Weights of a small transformer language model: no biases in attention or MLP.
Each number is 50 + 12 x the weight over its row's rms, rounded and kept within 0 to 99. Layers, rows and columns count from 0. The size before them is the row's rms in percent of the matrix's.

# layer 2 MLP down (transposed), 1536x384, rms 0.0354, rows 26-98, columns 192-239
107:63 55 40 49 25 64 56 41 56 36 88 61 40 65 46 64 34 43 42 41 72 64 58 27 59 49 39 46 56 64 59 60 55 36 68 62 54 55 42 31 54 43 71 43 66 43 53 46
083:37 55 52 67 66 48 43 56 41 60 28 71 46 44 43 37 46 61 42 34 70 44 35 73 42 68 60 48 58 68 46 35 48 53 55 54 52 30 48 71 57 47 32 78 60 51 52 70
096:51 36 39 35 40 44 44 63 55 43 48 39 36 44 50 43 62 50 60 35 28 51 71 62 74 54 58 72 29 46 55 50 45 95 32 61 47 41 28 63 50 73 55 30 56 49 47 28
082:45 57 67 48 53 42 37 55 70 54 53 57 48 44 47 48 49 36 81 75 46 40 21 45 66 52 54 46 44 53 37 51 54 61 55 37 51 34 43 40 57 52 55 54 49 44 34 40
122:65 48 56 40 66 42 41 55 47 43 57 56 77 49 60 52 58 66 56 39 41 36 36 43 66 49 53 43 49 53 34 51 65 20 37 61 39 40 51 29 27 51 55 43 42 43 60 35
107:48 46 49 43 23 45 48 57 66 48 60 26 37 32 55 35 45 50 62 44 56 56 55 33 25 59 48 68 55 48 60 49 35 53 38 54 37 63 51 54 59 70 46 31 50 66 65 58
099:50 42 52 67 39 61 52 59 50 49 47 42 54 53 47 42 55 73 46 42 51 57 48 50 56 61 38 81 62 44 35 57 49 42 56 58 49 38 51 37 45 42 28 22 46 46 80 56
104:44 37 53 38 49 54 27 55 52 29 54 63 69 69 20 49 49 67 59 36 62 62 47 59 57 44 49 35 51 63 41 46 52 29 56 61 32 48 37 53 46 62 67 56 54 71 53 38
099:43 50 61 59 59 54 37 44 39 54 50 46 46 59 51 56 45 62 48 50 45 69 46 77 57 71 65 62 61 49 51 34 50 59 66 48 68 46 55 48 68 39 67 50 57 61 35 59
089:57 51 38 40 53 60 49 68 71 51 52 50 41 50 33 50 64 65 66 41 51 71 45 55 59 38 43 99 60 50 49 38 36 60 54 64 60 28 33 42 62 46 41 42 58 50 50 52
086:47 60 63 53 59 37 49 42 47 59 78 32 57 56 37 55 72 45 47 41 66 46 52 31 44 28 63 70 44 49 26 52 56 76 64 49 71 34 61 46 38 43 49 63 37 57 47 64
075:41 40 54 25 53 60 48 49 44 55 55 30 52 31 42 60 62 53 37 50 48 56 22 40 43 61 59 27 60 38 23 60 27 53 35 33 52 54 39 32 43 40 61 60 37 38 32 48
100:53 60 57 60 72 49 62 56 40 40 29 41 31 63 60 72 30 53 60 59 58 40 53 39 43 41 54 80 37 46 45 40 54 48 65 48 53 67 54 76 60 52 38 69 49 50 48 47
083:29 39 55 36 39 29 59 39 52 51 66 51 41 43 50 48 65 44 48 39 44 56 59 57 27 36 82 26 48 77 58 32 30 65 38 51 62 39 54 70 63 57 74 55 38 38 50 56
092:52 62 40 37 50 52 46 55 62 52 45 31 65 63 50 44 50 62 34 41 55 67 62 64 50 50 28 36 76 53 63 51 50 30 64 62 51 38 54 65 44 52 48 48 50 47 34 69
091:59 50 42 34 51 48 22 53 33 31 51 31 48 64 50 55 46 58 48 40 71 40 22 54 58 44 60 63 22 60 38 38 63 55 51 34 24 35 49 42 55 71 51 57 67 62 36 47
088:14 50 65 36 44 62 30 44 58 53 49 52 68 26 75 58 48 54 62 33 48 46 44 47 53 57 36 43 41 59 41 62 42 41 50 58 58 35 36 45 38 47 52 47 34 62 39 67
122:46 48 52 52 33 23 59 49 37 48 58 59 62 48 41 46 66 61 34 47 46 55 45 46 63 34 49 72 52 41 66 59 50 35 48 52 38 52 45 52 45 51 60 69 64 12 57 43
130:39 47 76 50 38 32 42 53 63 32 72 31 55 62 62 51 44 45 50 46 49 60 61 68 43 46 46 29 45 50 53 53 76 50 69 53 31 34 44 52 49 52 54 58 66 43 66 42
093:43 41 32 65 53 61 61 65 46 53 25 52 44 41 35 54 52 69 42 55 63 45 52 63 55 59 56 30 34 44 45 36 67 33 58 46 71 42 65 41 37 40 24 51 54 47 46 35
145:50 64 63 60 41 66 45 48 50 58 43 51 61 49 43 71 45 48 39 44 51 57 63 43 42 42 57 50 42 39 47 56 44 45 57 41 61 37 53 58 65 25 64 57 53 46 66 56
089:48 52 64 59 58 51 42 58 48 44 58 45 52 61 47 47 32 61 52 49 35 60 61 46 51 63 51 52 57 53 62 42 37 33 56 36 50 55 62 37 50 57 66 54 50 47 55 51
099:64 59 50 59 56 51 74 48 53 63 52 31 58 64 35 60 56 51 35 51 57 64 64 56 67 55 53 46 68 48 59 39 45 46 64 64 59 50 58 41 71 66 54 42 45 32 58 42
102:40 71 49 41 65 46 58 44 53 28 50 46 65 41 48 27 61 57 52 51 63 55 45 64 67 61 53 43 74 63 23 54 25 53 43 51 45 49 55 49 41 38 47 55 29 57 48 45
125:50 42 58 64 36 56 38 62 48 87 39 36 58 48 48 51 70 42 51 57 51 61 46 46 54 42 62 71 53 54 64 48 53 63 56 41 60 64 73 50 52 16 44 70 56 65 66 13
109:45 58 38 54 42 46 52 48 29 20 38 69 63 45 49 59 59 54 48 51 62 58 59 38 51 40 45 58 55 43 52 58 58 59 68 45 32 33 73 81 62 54 64 43 49 46 43 54
128:57 52 30 46 45 21 48 49 48 38 48 39 43 49 54 40 33 51 34 60 52 58 56 58 67 33 52 36 64 54 61 29 35 49 59 47 42 30 58 50 54 39 57 37 53 58 59 38
121:59 46 42 50 40 73 54 38 64 56 53 40 48 47 45 47 54 42 58 49 27 52 52 45 51 44 33 61 54 60 56 24 53 30 48 58 44 55 49 61 56 49 59 50 67 42 48 25
111:48 46 63 53 39 46 45 76 59 43 27 52 52 43 46 41 64 49 73 24 51 51 62 45 57 44 47 65 54 50 45 54 48 74 30 41 50 26 63 59 53 58 56 63 40 52 59 51
108:39 75 48 40 47 66 38 39 42 38 46 28 50 36 61 53 52 47 51 45 36 55 52 22 43 36 50 48 57 26 24 41 68 62 41 37 50 39 55 45 59 50 59 38 41 38 40 50
098:45 26 46 46 39 55 45 45 48 54 60 47 46 65 50 25 60 45 36 47 46 20 37 66 54 36 47 49 62 62 54 58 63 28 55 48 30 50 46 63 56 24 42 60 41 52 50 47
089:61 55 50 36 29 51 51 40 47 44 75 72 38 59 58 47 42 57 43 73 41 39 46 47 46 58 40 73 28 50 43 34 28 24 53 59 54 60 62 56 67 63 52 67 47 45 37 52
094:52 42 53 27 42 39 41 51 63 44 62 36 57 62 62 43 59 42 38 50 49 69 51 40 71 56 37 38 50 40 54 41 45 52 42 37 46 61 42 33 47 38 54 32 68 48 40 69
087:51 74 59 39 37 59 40 30 45 53 47 52 46 44 54 58 60 54 47 57 51 39 51 53 66 28 53 51 21 37 51 49 55 35 49 63 33 48 63 41 43 63 59 52 53 61 49 47
080:49 43 24 55 42 43 65 67 51 32 54 43 37 44 43 53 31 40 61 56 36 61 71 45 37 26 60 38 41 39 50 63 42 40 42 37 52 30 42 62 53 67 36 68 91 57 50 68
096:54 57 50 46 46 53 39 56 56 50 48 24 40 46 72 57 50 27 37 55 39 46 54 44 57 47 63 28 38 55 39 48 51 57 42 52 37 74 35 44 43 50 62 51 42 33 46 66
104:56 45 51 32 33 56 61 54 64 43 48 64 68 45 45 41 65 49 32 51 43 52 37 64 48 45 36 45 43 55 30 39 42 59 62 58 70 44 45 76 43 56 63 43 36 65 50 50
072:47 42 42 55 35 43 35 77 57 57 60 41 41 25 76 64 56 48 31 51 31 29 41 41 43 68 54 34 50 55 42 40 65 32 43 63 42 42 38 55 53 60 53 46 42 59 45 57
109:30 42 50 55 62 69 44 23 68 51 45 58 66 44 47 49 40 41 58 52 45 73 51 56 30 48 54 62 34 58 54 57 45 73 40 69 70 65 43 52 21 42 42 51 61 43 51 45
085:50 45 57 25 69 56 37 57 61 60 63 65 48 66 64 72 32 51 51 66 35 58 43 46 50 49 44 43 49 43 60 48 54 26 44 57 59 58 43 65 57 40 22 51 19 32 62 52
097:28 46 59 52 46 30 42 59 31 44 59 67 56 39 52 54 54 51 27 47 63 40 50 53 52 57 49 66 57 73 68 56 67 47 61 65 50 70 35 51 51 56 53 46 63 50 38 56
077:48 40 66 60 36 61 53 38 65 47 60 61 40 39 56 71 51 53 29 58 61 63 52 48 51 65 65 40 28 57 49 58 53 65 39 56 46 46 39 65 68 47 57 52 45 25 56 56
102:30 34 56 51 44 60 56 39 53 56 56 46 56 49 66 58 49 55 59 63 48 55 51 54 51 53 45 47 39 38 44 47 51 71 36 44 43 54 40 46 46 51 34 55 62 47 69 23
108:34 64 68 71 58 53 42 42 51 61 61 32 45 42 55 70 54 44 35 44 68 42 59 45 42 55 17 24 78 49 50 38 29 61 53 43 57 55 39 56 48 62 39 50 59 42 67 49
085:37 60 60 49 45 66 67 52 39 48 61 30 81 49 56 39 41 89 38 36 52 51 64 41 55 45 51 55 55 65 70 52 63 57 43 42 55 41 64 37 47 52 37 31 49 38 43 33
085:41 52 62 65 50 51 58 29 50 48 55 58 66 52 61 50 55 36 17 26 69 56 37 38 53 74 52 58 56 36 36 67 34 52 48 37 44 37 53 37 72 51 40 58 72 51 55 33
094:28 35 58 64 64 59 51 42 30 56 49 44 63 44 55 49 47 58 69 46 49 34 53 50 35 67 66 47 73 33 64 54 45 72 48 53 68 47 56 62 43 37 29 47 65 24 49 62
106:36 39 42 45 76 45 36 65 25 41 52 55 50 46 49 63 48 40 55 39 45 55 59 50 52 68 31 21 65 67 47 26 62 48 45 70 66 61 56 44 50 41 35 68 52 27 44 44
072:55 58 32 70 55 35 54 50 47 51 57 38 35 56 35 09 40 58 54 32 44 50 55 47 08 35 39 65 67 50 66 35 57 48 45 49 43 39 36 54 48 43 53 43 49 53 46 59
087:34 49 57 43 57 52 60 55 50 61 48 41 23 53 49 84 51 42 55 63 39 33 65 43 47 38 58 33 51 60 37 09 48 38 36 38 35 46 57 57 46 52 50 37 46 45 46 45
089:36 61 37 43 51 50 53 40 73 64 40 44 56 76 61 36 50 43 37 51 44 41 57 51 67 49 53 16 54 51 44 40 61 47 40 49 49 49 29 59 64 62 37 42 53 59 87 43
093:39 42 57 45 20 52 83 59 40 39 48 62 47 58 37 34 61 27 47 59 67 56 44 25 40 44 53 35 43 28 45 40 36 82 39 49 48 32 31 56 61 53 60 56 54 68 40 57
090:61 28 40 71 36 60 51 49 44 20 52 62 62 47 65 67 61 46 34 59 49 42 23 42 28 60 47 46 56 35 34 58 57 70 50 37 38 48 44 41 48 49 50 48 38 38 31 58
092:57 46 64 41 60 38 39 50 64 47 44 60 28 41 40 58 48 36 69 41 49 69 45 57 41 47 54 40 50 49 48 48 49 55 53 60 52 52 40 62 64 53 49 37 77 63 50 55
097:62 36 42 56 31 37 48 54 52 57 52 65 59 49 58 39 36 46 47 57 46 62 61 66 57 61 45 54 26 55 67 71 40 41 41 50 46 35 47 28 50 62 53 37 48 38 50 62
098:46 40 52 74 64 51 32 55 41 56 48 57 59 68 56 54 42 52 20 63 20 53 41 54 47 70 42 42 55 77 55 34 52 56 29 55 47 35 40 39 73 56 58 39 59 40 44 47
115:58 46 21 59 55 45 31 46 57 48 57 62 38 38 66 44 52 41 45 35 51 56 52 49 50 55 49 43 47 48 62 52 73 88 57 43 42 60 67 64 48 52 52 53 56 47 36 37
102:32 52 49 54 52 64 42 63 46 64 39 48 39 72 61 41 29 46 32 53 44 41 47 52 40 39 59 54 86 61 31 18 59 44 49 38 53 49 55 39 71 48 48 31 34 27 41 51
099:50 67 43 49 57 59 42 48 34 58 67 62 28 47 57 57 41 47 41 48 66 42 55 87 40 51 43 56 32 52 42 62 39 33 44 41 67 54 69 57 36 65 54 63 46 59 27 50
101:51 52 55 28 53 66 47 66 52 41 60 46 82 42 84 60 39 71 35 54 75 59 53 54 55 61 34 37 27 80 64 37 49 47 42 66 61 29 47 71 67 17 43 30 29 54 62 53
098:32 50 48 59 60 46 62 50 53 50 44 53 72 49 43 50 42 56 42 51 51 40 56 46 36 67 41 63 55 49 50 40 40 66 35 28 56 48 46 46 60 55 46 39 41 38 49 26
088:36 37 33 68 50 45 54 60 83 71 45 54 38 54 42 37 44 34 42 47 50 37 53 54 44 51 42 46 19 38 49 59 51 56 59 21 60 29 52 55 30 56 48 54 76 58 51 57
110:51 52 62 55 47 59 49 68 46 41 38 65 71 39 62 41 59 43 51 56 45 42 46 44 30 51 42 94 42 52 55 56 40 25 43 46 45 45 54 55 56 61 45 59 52 49 48 54
087:47 30 38 53 49 27 50 49 72 58 46 48 41 60 51 38 53 33 64 70 69 36 44 36 63 48 53 51 66 49 44 71 29 37 45 23 40 50 38 63 50 69 35 61 23 42 66 67
102:46 57 68 63 73 50 31 46 50 54 61 53 42 42 54 42 59 42 46 59 49 63 46 63 29 51 58 46 40 57 37 54 29 53 50 47 41 31 50 42 64 57 31 57 61 20 43 54
100:68 58 76 37 58 50 45 44 36 54 73 58 40 42 54 66 26 52 58 52 54 65 48 69 65 38 49 51 71 42 33 53 48 54 39 46 53 40 30 52 33 44 41 53 33 44 44 55
101:47 72 33 39 54 47 63 56 52 54 51 34 51 53 59 44 55 52 61 37 34 54 47 60 64 52 50 42 42 46 25 29 47 77 45 24 48 43 31 57 59 52 44 66 55 48 46 77
062:62 40 59 44 43 61 55 31 41 39 61 58 74 58 40 64 28 37 43 55 34 57 37 34 45 49 57 54 59 64 49 51 26 48 69 60 54 49 59 61 68 56 52 63 48 46 43 53
080:59 51 29 43 57 38 64 49 71 63 64 53 51 46 54 54 37 54 54 46 61 32 61 66 35 38 64 52 41 64 49 57 51 51 50 70 63 57 52 48 57 62 67 62 26 51 34 52
107:56 64 52 36 51 44 30 28 50 47 56 38 45 43 53 53 40 69 77 52 56 48 56 69 34 61 21 27 42 43 41 37 32 37 35 62 47 50 61 59 46 63 61 53 62 38 33 40
065:47 51 29 58 55 43 66 62 45 28 44 60 51 57 60 34 64 33 49 60 53 25 41 53 60 28 35 38 46 60 58 64 41 53 48 49 45 59 43 59 53 54 57 62 36 41 47 79
087:58 47 70 60 45 59 39 54 46 45 49 60 75 41 63 42 56 16 60 43 60 49 44 66 54 59 51 51 47 52 66 58 48 43 29 54 50 50 61 28 45 55 53 59 50 43 71 46
117:44 71 43 27 37 55 43 67 56 47 62 50 49 73 50 73 50 59 55 40 44 67 69 38 77 59 45 55 63 35 63 31 40 51 46 48 50 45 42 54 42 57 42 61 50 35 49 73
# layer 2 MLP up, 1536x384, rms 0.0508, rows 27-98, columns 192-239
088:58 40 55 47 46 58 45 62 56 49 46 59 40 28 43 58 52 30 38 30 51 59 55 29 45 49 39 74 40 29 70 48 45 41 52 69 45 36 33 33 55 66 47 55 26 67 50 51
108:50 57 36 57 47 54 72 44 52 42 40 89 47 50 53 63 49 27 31 51 46 53 28 38 57 32 39 60 66 56 45 41 53 34 57 62 37 45 61 28 44 48 51 60 41 46 58 63
091:30 44 42 51 66 58 51 54 42 55 32 59 53 55 32 41 55 47 31 52 39 68 55 66 56 41 42 06 30 52 58 41 44 32 49 70 56 47 69 35 58 56 55 37 59 50 56 36
116:58 28 53 40 47 51 55 57 53 63 69 43 59 83 48 65 56 72 47 56 70 68 23 64 44 40 40 63 44 60 60 52 71 61 52 46 68 41 37 63 40 65 60 30 43 42 58 54
110:57 55 33 63 64 55 67 57 56 40 38 54 58 66 34 71 48 55 41 48 39 62 40 50 47 38 49 67 35 67 32 47 37 20 62 39 51 47 54 55 40 52 53 39 46 50 43 46
106:54 63 53 54 45 64 35 61 33 40 57 51 54 45 57 25 57 37 44 44 37 45 47 30 52 46 32 27 48 40 42 43 59 55 28 70 43 73 72 50 40 74 72 72 40 66 60 46
105:63 59 72 42 33 68 46 64 61 34 41 65 44 30 33 43 48 53 42 44 45 45 42 56 58 44 58 52 54 50 43 43 73 41 74 68 40 53 52 76 30 62 61 51 44 42 52 47
099:50 35 53 60 46 56 59 42 43 65 53 47 32 89 61 41 49 39 52 24 33 62 51 58 47 63 81 63 38 49 56 49 50 58 61 22 73 41 26 47 54 43 72 60 46 50 39 61
095:46 52 45 64 35 26 59 51 55 48 41 48 74 49 69 48 42 35 56 64 43 20 58 45 52 54 43 49 42 68 36 38 58 52 63 52 46 72 44 38 56 52 65 50 63 53 40 46
094:63 53 32 53 61 62 46 48 52 41 45 45 51 47 76 57 39 40 40 66 58 36 52 70 62 59 31 48 46 61 67 65 51 44 41 47 23 78 58 54 45 28 53 52 61 54 38 51
079:64 56 76 70 31 43 42 56 42 63 42 24 49 51 46 65 57 55 46 62 62 35 61 43 47 38 49 64 52 68 32 46 49 39 54 55 49 31 42 87 30 49 62 72 51 37 52 47
109:55 51 47 85 34 42 48 51 46 50 43 59 56 47 33 43 63 64 33 53 52 51 33 71 73 39 60 46 68 54 62 62 51 40 38 63 36 51 60 45 55 42 71 32 44 62 67 47
091:41 65 57 47 60 69 60 46 40 42 69 30 46 50 45 39 58 72 58 51 54 49 54 40 44 43 26 61 64 57 32 76 65 40 47 52 40 34 40 47 32 47 36 36 51 52 56 36
093:46 30 47 35 52 45 40 29 57 23 56 41 75 39 52 29 47 60 63 65 46 40 49 50 44 44 32 49 66 75 36 84 70 41 47 48 64 42 59 62 37 35 56 56 60 67 51 40
098:41 57 43 54 51 56 41 49 70 83 49 52 61 43 51 57 67 40 39 43 40 74 57 54 58 39 58 60 32 58 40 71 65 61 43 65 56 52 64 64 56 39 51 45 59 68 37 45
090:52 53 45 54 40 59 62 62 58 55 70 42 44 42 24 45 56 76 55 35 35 75 40 49 65 38 73 51 36 36 35 54 42 33 58 56 47 66 55 42 43 50 54 40 43 50 24 33
127:55 56 58 46 44 90 38 52 47 57 66 57 23 62 59 55 45 55 61 48 64 79 38 66 42 42 66 49 53 55 40 64 55 58 51 61 38 62 60 39 60 55 25 21 46 68 36 50
117:59 27 54 48 55 45 54 42 54 26 19 49 56 55 71 53 48 54 48 48 51 53 60 76 37 47 39 36 69 51 46 43 32 49 78 74 42 64 58 42 45 57 62 46 64 65 48 52
084:47 43 40 58 36 74 67 52 34 66 16 67 50 47 48 63 56 51 46 75 62 49 44 57 54 47 49 66 57 52 45 48 59 37 57 28 62 43 59 60 47 36 55 37 60 47 43 51
132:42 49 43 45 38 46 32 76 67 52 60 62 30 53 64 56 46 48 56 57 67 45 53 51 50 54 51 55 52 62 70 54 42 64 52 46 50 58 49 56 57 41 48 39 63 43 50 48
100:25 56 58 55 58 48 49 47 60 66 49 64 52 55 70 33 50 60 51 40 58 57 30 42 65 72 44 54 29 57 53 45 52 50 54 54 61 60 46 49 50 47 47 51 39 40 46 59
106:30 35 53 41 45 44 42 55 55 49 43 49 41 36 53 60 59 56 65 51 38 47 34 37 55 43 40 65 38 47 69 58 56 41 22 36 47 50 77 57 42 38 40 40 54 51 27 61
104:54 37 53 62 42 68 41 46 48 41 53 50 46 44 37 34 40 49 23 56 19 60 42 50 42 62 52 56 47 50 60 51 70 75 56 56 38 33 50 37 74 32 48 47 67 47 54 59
120:43 40 65 63 47 56 45 35 34 53 47 40 47 46 38 32 56 57 47 22 49 38 58 45 36 58 30 61 44 56 41 45 26 39 56 42 58 46 47 38 35 71 54 48 52 57 46 61
112:56 48 42 62 42 57 21 45 51 48 35 63 43 59 35 36 49 33 37 44 43 58 25 60 24 57 54 50 59 59 62 34 41 61 57 45 54 60 41 53 75 52 85 49 60 28 45 54
126:19 56 58 48 41 35 53 52 71 67 50 68 45 36 63 76 51 30 62 49 47 44 41 69 51 63 59 63 38 60 65 85 37 69 23 51 50 59 74 39 42 50 49 37 68 77 50 50
127:30 55 57 44 56 48 55 63 55 51 45 53 42 21 51 76 60 70 37 56 59 34 64 48 40 47 38 34 54 44 53 44 29 63 56 61 65 39 52 57 49 48 33 61 39 68 56 54
111:38 47 46 43 62 75 54 49 42 47 41 48 39 78 49 75 44 50 50 54 40 70 41 49 50 52 62 43 37 35 47 42 45 37 47 32 44 62 46 56 71 64 57 41 65 61 27 44
109:41 45 39 40 41 53 54 56 63 60 48 68 40 49 56 70 31 44 42 46 43 43 53 71 17 55 58 79 70 30 44 31 35 47 57 45 51 50 38 51 37 70 65 33 55 47 49 65
104:49 59 56 37 56 28 59 55 60 59 59 68 40 43 55 58 61 58 42 46 27 42 37 55 55 52 43 52 30 52 53 55 65 58 33 41 34 48 25 29 58 59 72 54 45 44 51 41
089:59 50 54 56 32 39 63 45 51 57 73 70 51 69 47 42 47 52 64 47 51 58 31 40 56 50 61 60 45 59 53 54 34 35 56 57 44 64 51 55 60 61 45 59 31 61 60 48
102:60 52 58 62 69 25 38 50 56 41 65 60 55 63 27 67 42 66 56 59 57 49 66 29 38 44 55 81 43 72 31 57 44 49 29 43 68 39 43 44 46 66 37 44 20 54 35 65
091:62 67 62 58 37 83 46 41 65 77 64 47 51 27 65 41 45 38 50 49 54 42 37 60 53 30 53 61 19 46 51 49 31 35 49 50 56 54 51 61 47 62 64 53 54 62 44 65
083:47 44 22 72 48 53 58 73 69 42 70 54 34 49 45 46 40 59 46 54 47 54 41 55 28 44 48 56 53 50 52 42 72 51 60 53 47 39 53 50 55 64 41 34 70 49 49 65
100:51 47 49 44 57 64 43 61 39 63 67 55 46 57 34 67 77 48 47 38 54 63 57 50 44 66 48 68 51 30 59 61 26 50 47 38 48 43 86 51 52 64 49 83 50 58 35 42
101:35 58 33 54 50 57 32 42 52 64 63 28 38 47 49 61 28 33 49 73 48 32 38 74 39 38 42 58 53 59 36 43 65 46 56 50 45 42 32 62 41 46 45 62 39 65 72 39
078:51 66 35 44 59 50 61 40 38 62 31 41 59 60 35 46 44 47 57 44 57 45 50 39 51 45 59 71 55 46 49 62 49 54 29 15 74 65 63 57 41 62 76 51 40 47 39 56
110:44 40 68 69 69 69 48 26 42 55 34 53 59 53 50 37 45 43 78 59 25 59 46 24 29 43 46 54 21 55 55 37 36 51 63 64 60 67 51 75 56 54 38 76 40 46 48 54
092:38 49 47 33 75 54 40 24 41 43 68 57 62 54 51 65 59 39 47 53 24 75 34 44 50 49 45 57 52 50 58 45 39 22 49 54 60 41 67 25 63 59 54 50 58 48 68 49
099:37 46 54 44 35 31 50 58 51 40 67 47 49 26 45 36 48 68 34 57 76 62 53 76 45 63 34 28 38 46 55 51 59 65 52 58 45 80 27 65 56 67 44 36 41 61 47 74
083:53 32 48 40 31 53 44 54 38 51 61 40 74 40 43 58 41 53 60 33 50 63 48 58 64 35 38 38 69 34 53 46 40 58 54 55 54 64 43 46 63 46 59 60 52 53 36 40
091:26 28 47 54 55 48 37 37 55 51 53 55 62 40 47 63 60 45 48 64 54 53 44 40 45 42 28 54 51 32 53 66 55 50 33 44 21 58 56 53 56 51 53 49 66 64 50 35
114:65 51 30 70 44 64 61 60 69 51 62 50 58 51 40 57 36 61 65 42 26 69 43 55 46 35 73 54 38 56 46 52 53 45 35 48 45 46 65 61 42 65 55 53 49 39 63 42
086:31 43 58 55 45 19 63 56 58 53 54 58 44 49 59 50 46 75 40 53 27 55 51 32 51 56 45 28 68 24 54 54 45 45 52 51 35 58 40 45 59 32 43 42 46 44 72 50
087:72 48 56 64 49 53 47 41 58 44 32 35 46 47 54 36 49 40 26 39 47 49 26 53 52 37 73 62 66 37 53 71 33 37 39 40 66 36 54 44 65 41 56 51 67 65 60 37
092:38 52 63 77 49 44 54 54 31 74 27 54 68 54 51 58 67 48 71 49 57 44 48 44 53 53 69 58 46 47 50 64 47 49 28 46 64 70 45 56 28 59 75 50 46 43 25 37
099:39 31 47 33 75 50 46 53 21 44 40 71 63 35 49 54 55 62 49 51 45 60 44 49 32 63 36 69 58 73 48 52 54 26 57 42 47 50 68 60 58 54 63 83 34 51 40 48
077:45 46 51 54 51 46 45 35 55 61 47 49 57 66 57 46 45 35 56 53 56 54 46 70 21 58 29 62 47 55 42 51 37 53 41 58 36 41 16 42 54 52 45 32 59 49 52 59
101:47 36 58 49 42 42 29 45 39 49 52 36 55 50 56 46 39 50 39 49 48 70 65 30 62 62 39 63 65 45 45 66 34 44 60 71 58 72 35 25 37 69 45 52 44 54 44 64
091:41 58 56 68 57 39 50 58 71 65 48 39 61 40 57 44 45 59 44 57 36 41 52 57 40 29 33 50 52 46 48 37 51 55 38 30 52 57 38 59 40 60 56 55 37 41 68 37
111:70 54 45 45 70 41 25 46 76 56 58 30 41 46 67 58 35 39 32 25 42 45 49 66 45 63 61 73 50 67 70 70 70 41 65 54 55 56 40 54 38 63 37 58 53 39 54 35
089:65 25 38 54 44 60 49 56 38 48 56 57 54 62 49 61 52 47 22 51 46 60 31 75 33 61 55 57 44 50 41 50 51 50 64 53 52 69 51 25 47 48 47 19 48 50 42 43
105:49 50 35 54 48 56 53 64 45 28 39 48 47 54 35 50 53 62 42 44 53 57 34 35 58 43 59 68 66 44 68 60 69 41 63 56 50 54 60 32 39 51 51 74 38 52 64 50
103:54 36 65 56 60 61 71 42 33 49 57 57 53 44 41 53 69 49 51 36 55 77 58 38 45 39 43 52 69 58 38 51 59 40 36 68 49 55 73 59 63 69 47 67 58 54 41 54
106:49 48 62 45 57 55 60 63 47 52 70 64 55 57 50 54 66 60 98 41 65 58 46 33 56 55 38 50 53 54 80 57 56 49 42 59 65 54 46 43 52 40 52 56 24 44 35 58
118:51 46 44 45 53 44 49 56 62 63 49 52 44 46 52 37 34 51 44 41 56 51 60 61 31 70 36 70 44 48 32 54 51 60 56 39 74 62 46 51 15 71 79 38 56 42 41 83
107:27 62 55 56 43 46 55 71 48 62 46 51 40 51 68 71 42 59 40 36 37 48 60 38 60 52 39 27 59 56 48 46 67 56 40 36 32 48 47 32 59 34 31 55 36 32 41 38
092:45 58 61 47 53 33 49 34 41 60 75 57 48 54 64 45 43 63 28 55 51 39 47 83 44 52 65 50 44 58 35 68 74 34 40 56 60 51 80 49 53 49 46 62 64 61 48 63
100:61 56 52 33 50 76 49 58 36 31 59 48 39 51 45 68 48 73 25 64 63 53 41 39 55 54 45 34 37 59 42 48 48 56 53 81 58 33 49 64 54 28 31 39 59 59 58 62
102:75 56 42 61 33 46 38 58 47 23 50 45 62 67 56 56 53 37 58 15 24 56 44 75 45 31 43 63 57 44 35 46 52 34 56 59 49 49 40 44 41 53 55 47 69 45 45 36
088:50 37 51 60 66 44 42 54 57 63 49 48 48 40 38 53 42 43 33 44 34 30 80 49 52 60 49 54 39 59 88 35 43 40 53 46 63 67 57 54 43 45 36 48 40 48 53 42
101:53 58 70 53 61 57 47 32 48 60 72 43 29 20 39 57 77 61 46 22 61 39 33 33 58 57 46 31 61 39 51 60 50 66 38 47 64 62 59 30 46 49 62 50 50 52 66 44
094:69 55 27 50 43 66 38 57 54 53 62 44 37 36 28 78 45 65 58 28 42 32 44 34 45 59 51 60 58 60 40 58 56 56 68 42 52 61 53 48 52 67 54 62 56 43 33 40
094:43 55 52 43 48 60 48 59 53 56 58 57 31 61 55 33 72 38 48 37 49 58 37 53 55 36 44 34 33 51 55 77 53 46 52 63 52 52 51 43 61 45 53 35 31 60 35 43
094:68 69 60 44 67 53 59 33 56 74 58 68 51 36 45 35 35 36 69 47 68 61 65 44 48 44 36 15 41 53 44 56 60 33 45 43 57 56 17 87 56 55 66 41 58 45 23 61
107:57 45 59 59 35 26 42 55 39 47 59 71 57 60 70 64 48 52 49 65 58 48 58 38 52 38 36 35 57 43 67 54 21 56 46 33 47 62 49 39 54 45 67 52 43 61 47 32
071:61 57 32 57 57 56 33 50 63 66 55 47 63 52 63 61 38 48 52 46 50 61 36 54 55 44 41 68 36 64 42 54 40 25 56 65 46 36 33 72 51 29 58 48 63 53 49 43
086:74 48 40 72 46 34 68 45 62 48 72 49 72 42 48 59 60 55 64 60 52 54 44 50 63 19 55 18 46 57 32 33 31 54 81 40 58 50 43 32 59 38 35 39 54 53 39 35
097:69 49 76 39 68 27 42 51 43 40 53 31 47 38 27 56 47 56 78 68 35 36 56 42 58 50 35 61 42 53 47 46 46 24 49 56 56 64 66 60 38 44 69 61 52 49 44 48
073:41 48 43 62 42 69 61 65 52 58 35 53 58 43 29 45 44 16 60 40 45 64 38 62 49 41 83 51 40 73 54 34 46 55 43 48 63 40 64 54 20 55 54 75 64 76 49 42
093:35 47 46 47 43 56 65 45 51 39 43 50 51 53 48 39 53 58 26 46 48 44 42 62 52 43 37 32 67 47 39 57 47 48 75 38 48 46 37 54 61 53 66 61 40 58 38 59
123:49 38 53 59 40 43 41 49 43 55 50 42 64 30 59 33 51 35 67 48 45 58 49 74 37 34 42 64 48 67 50 58 49 64 44 50 53 67 62 28 66 29 64 55 59 50 43 30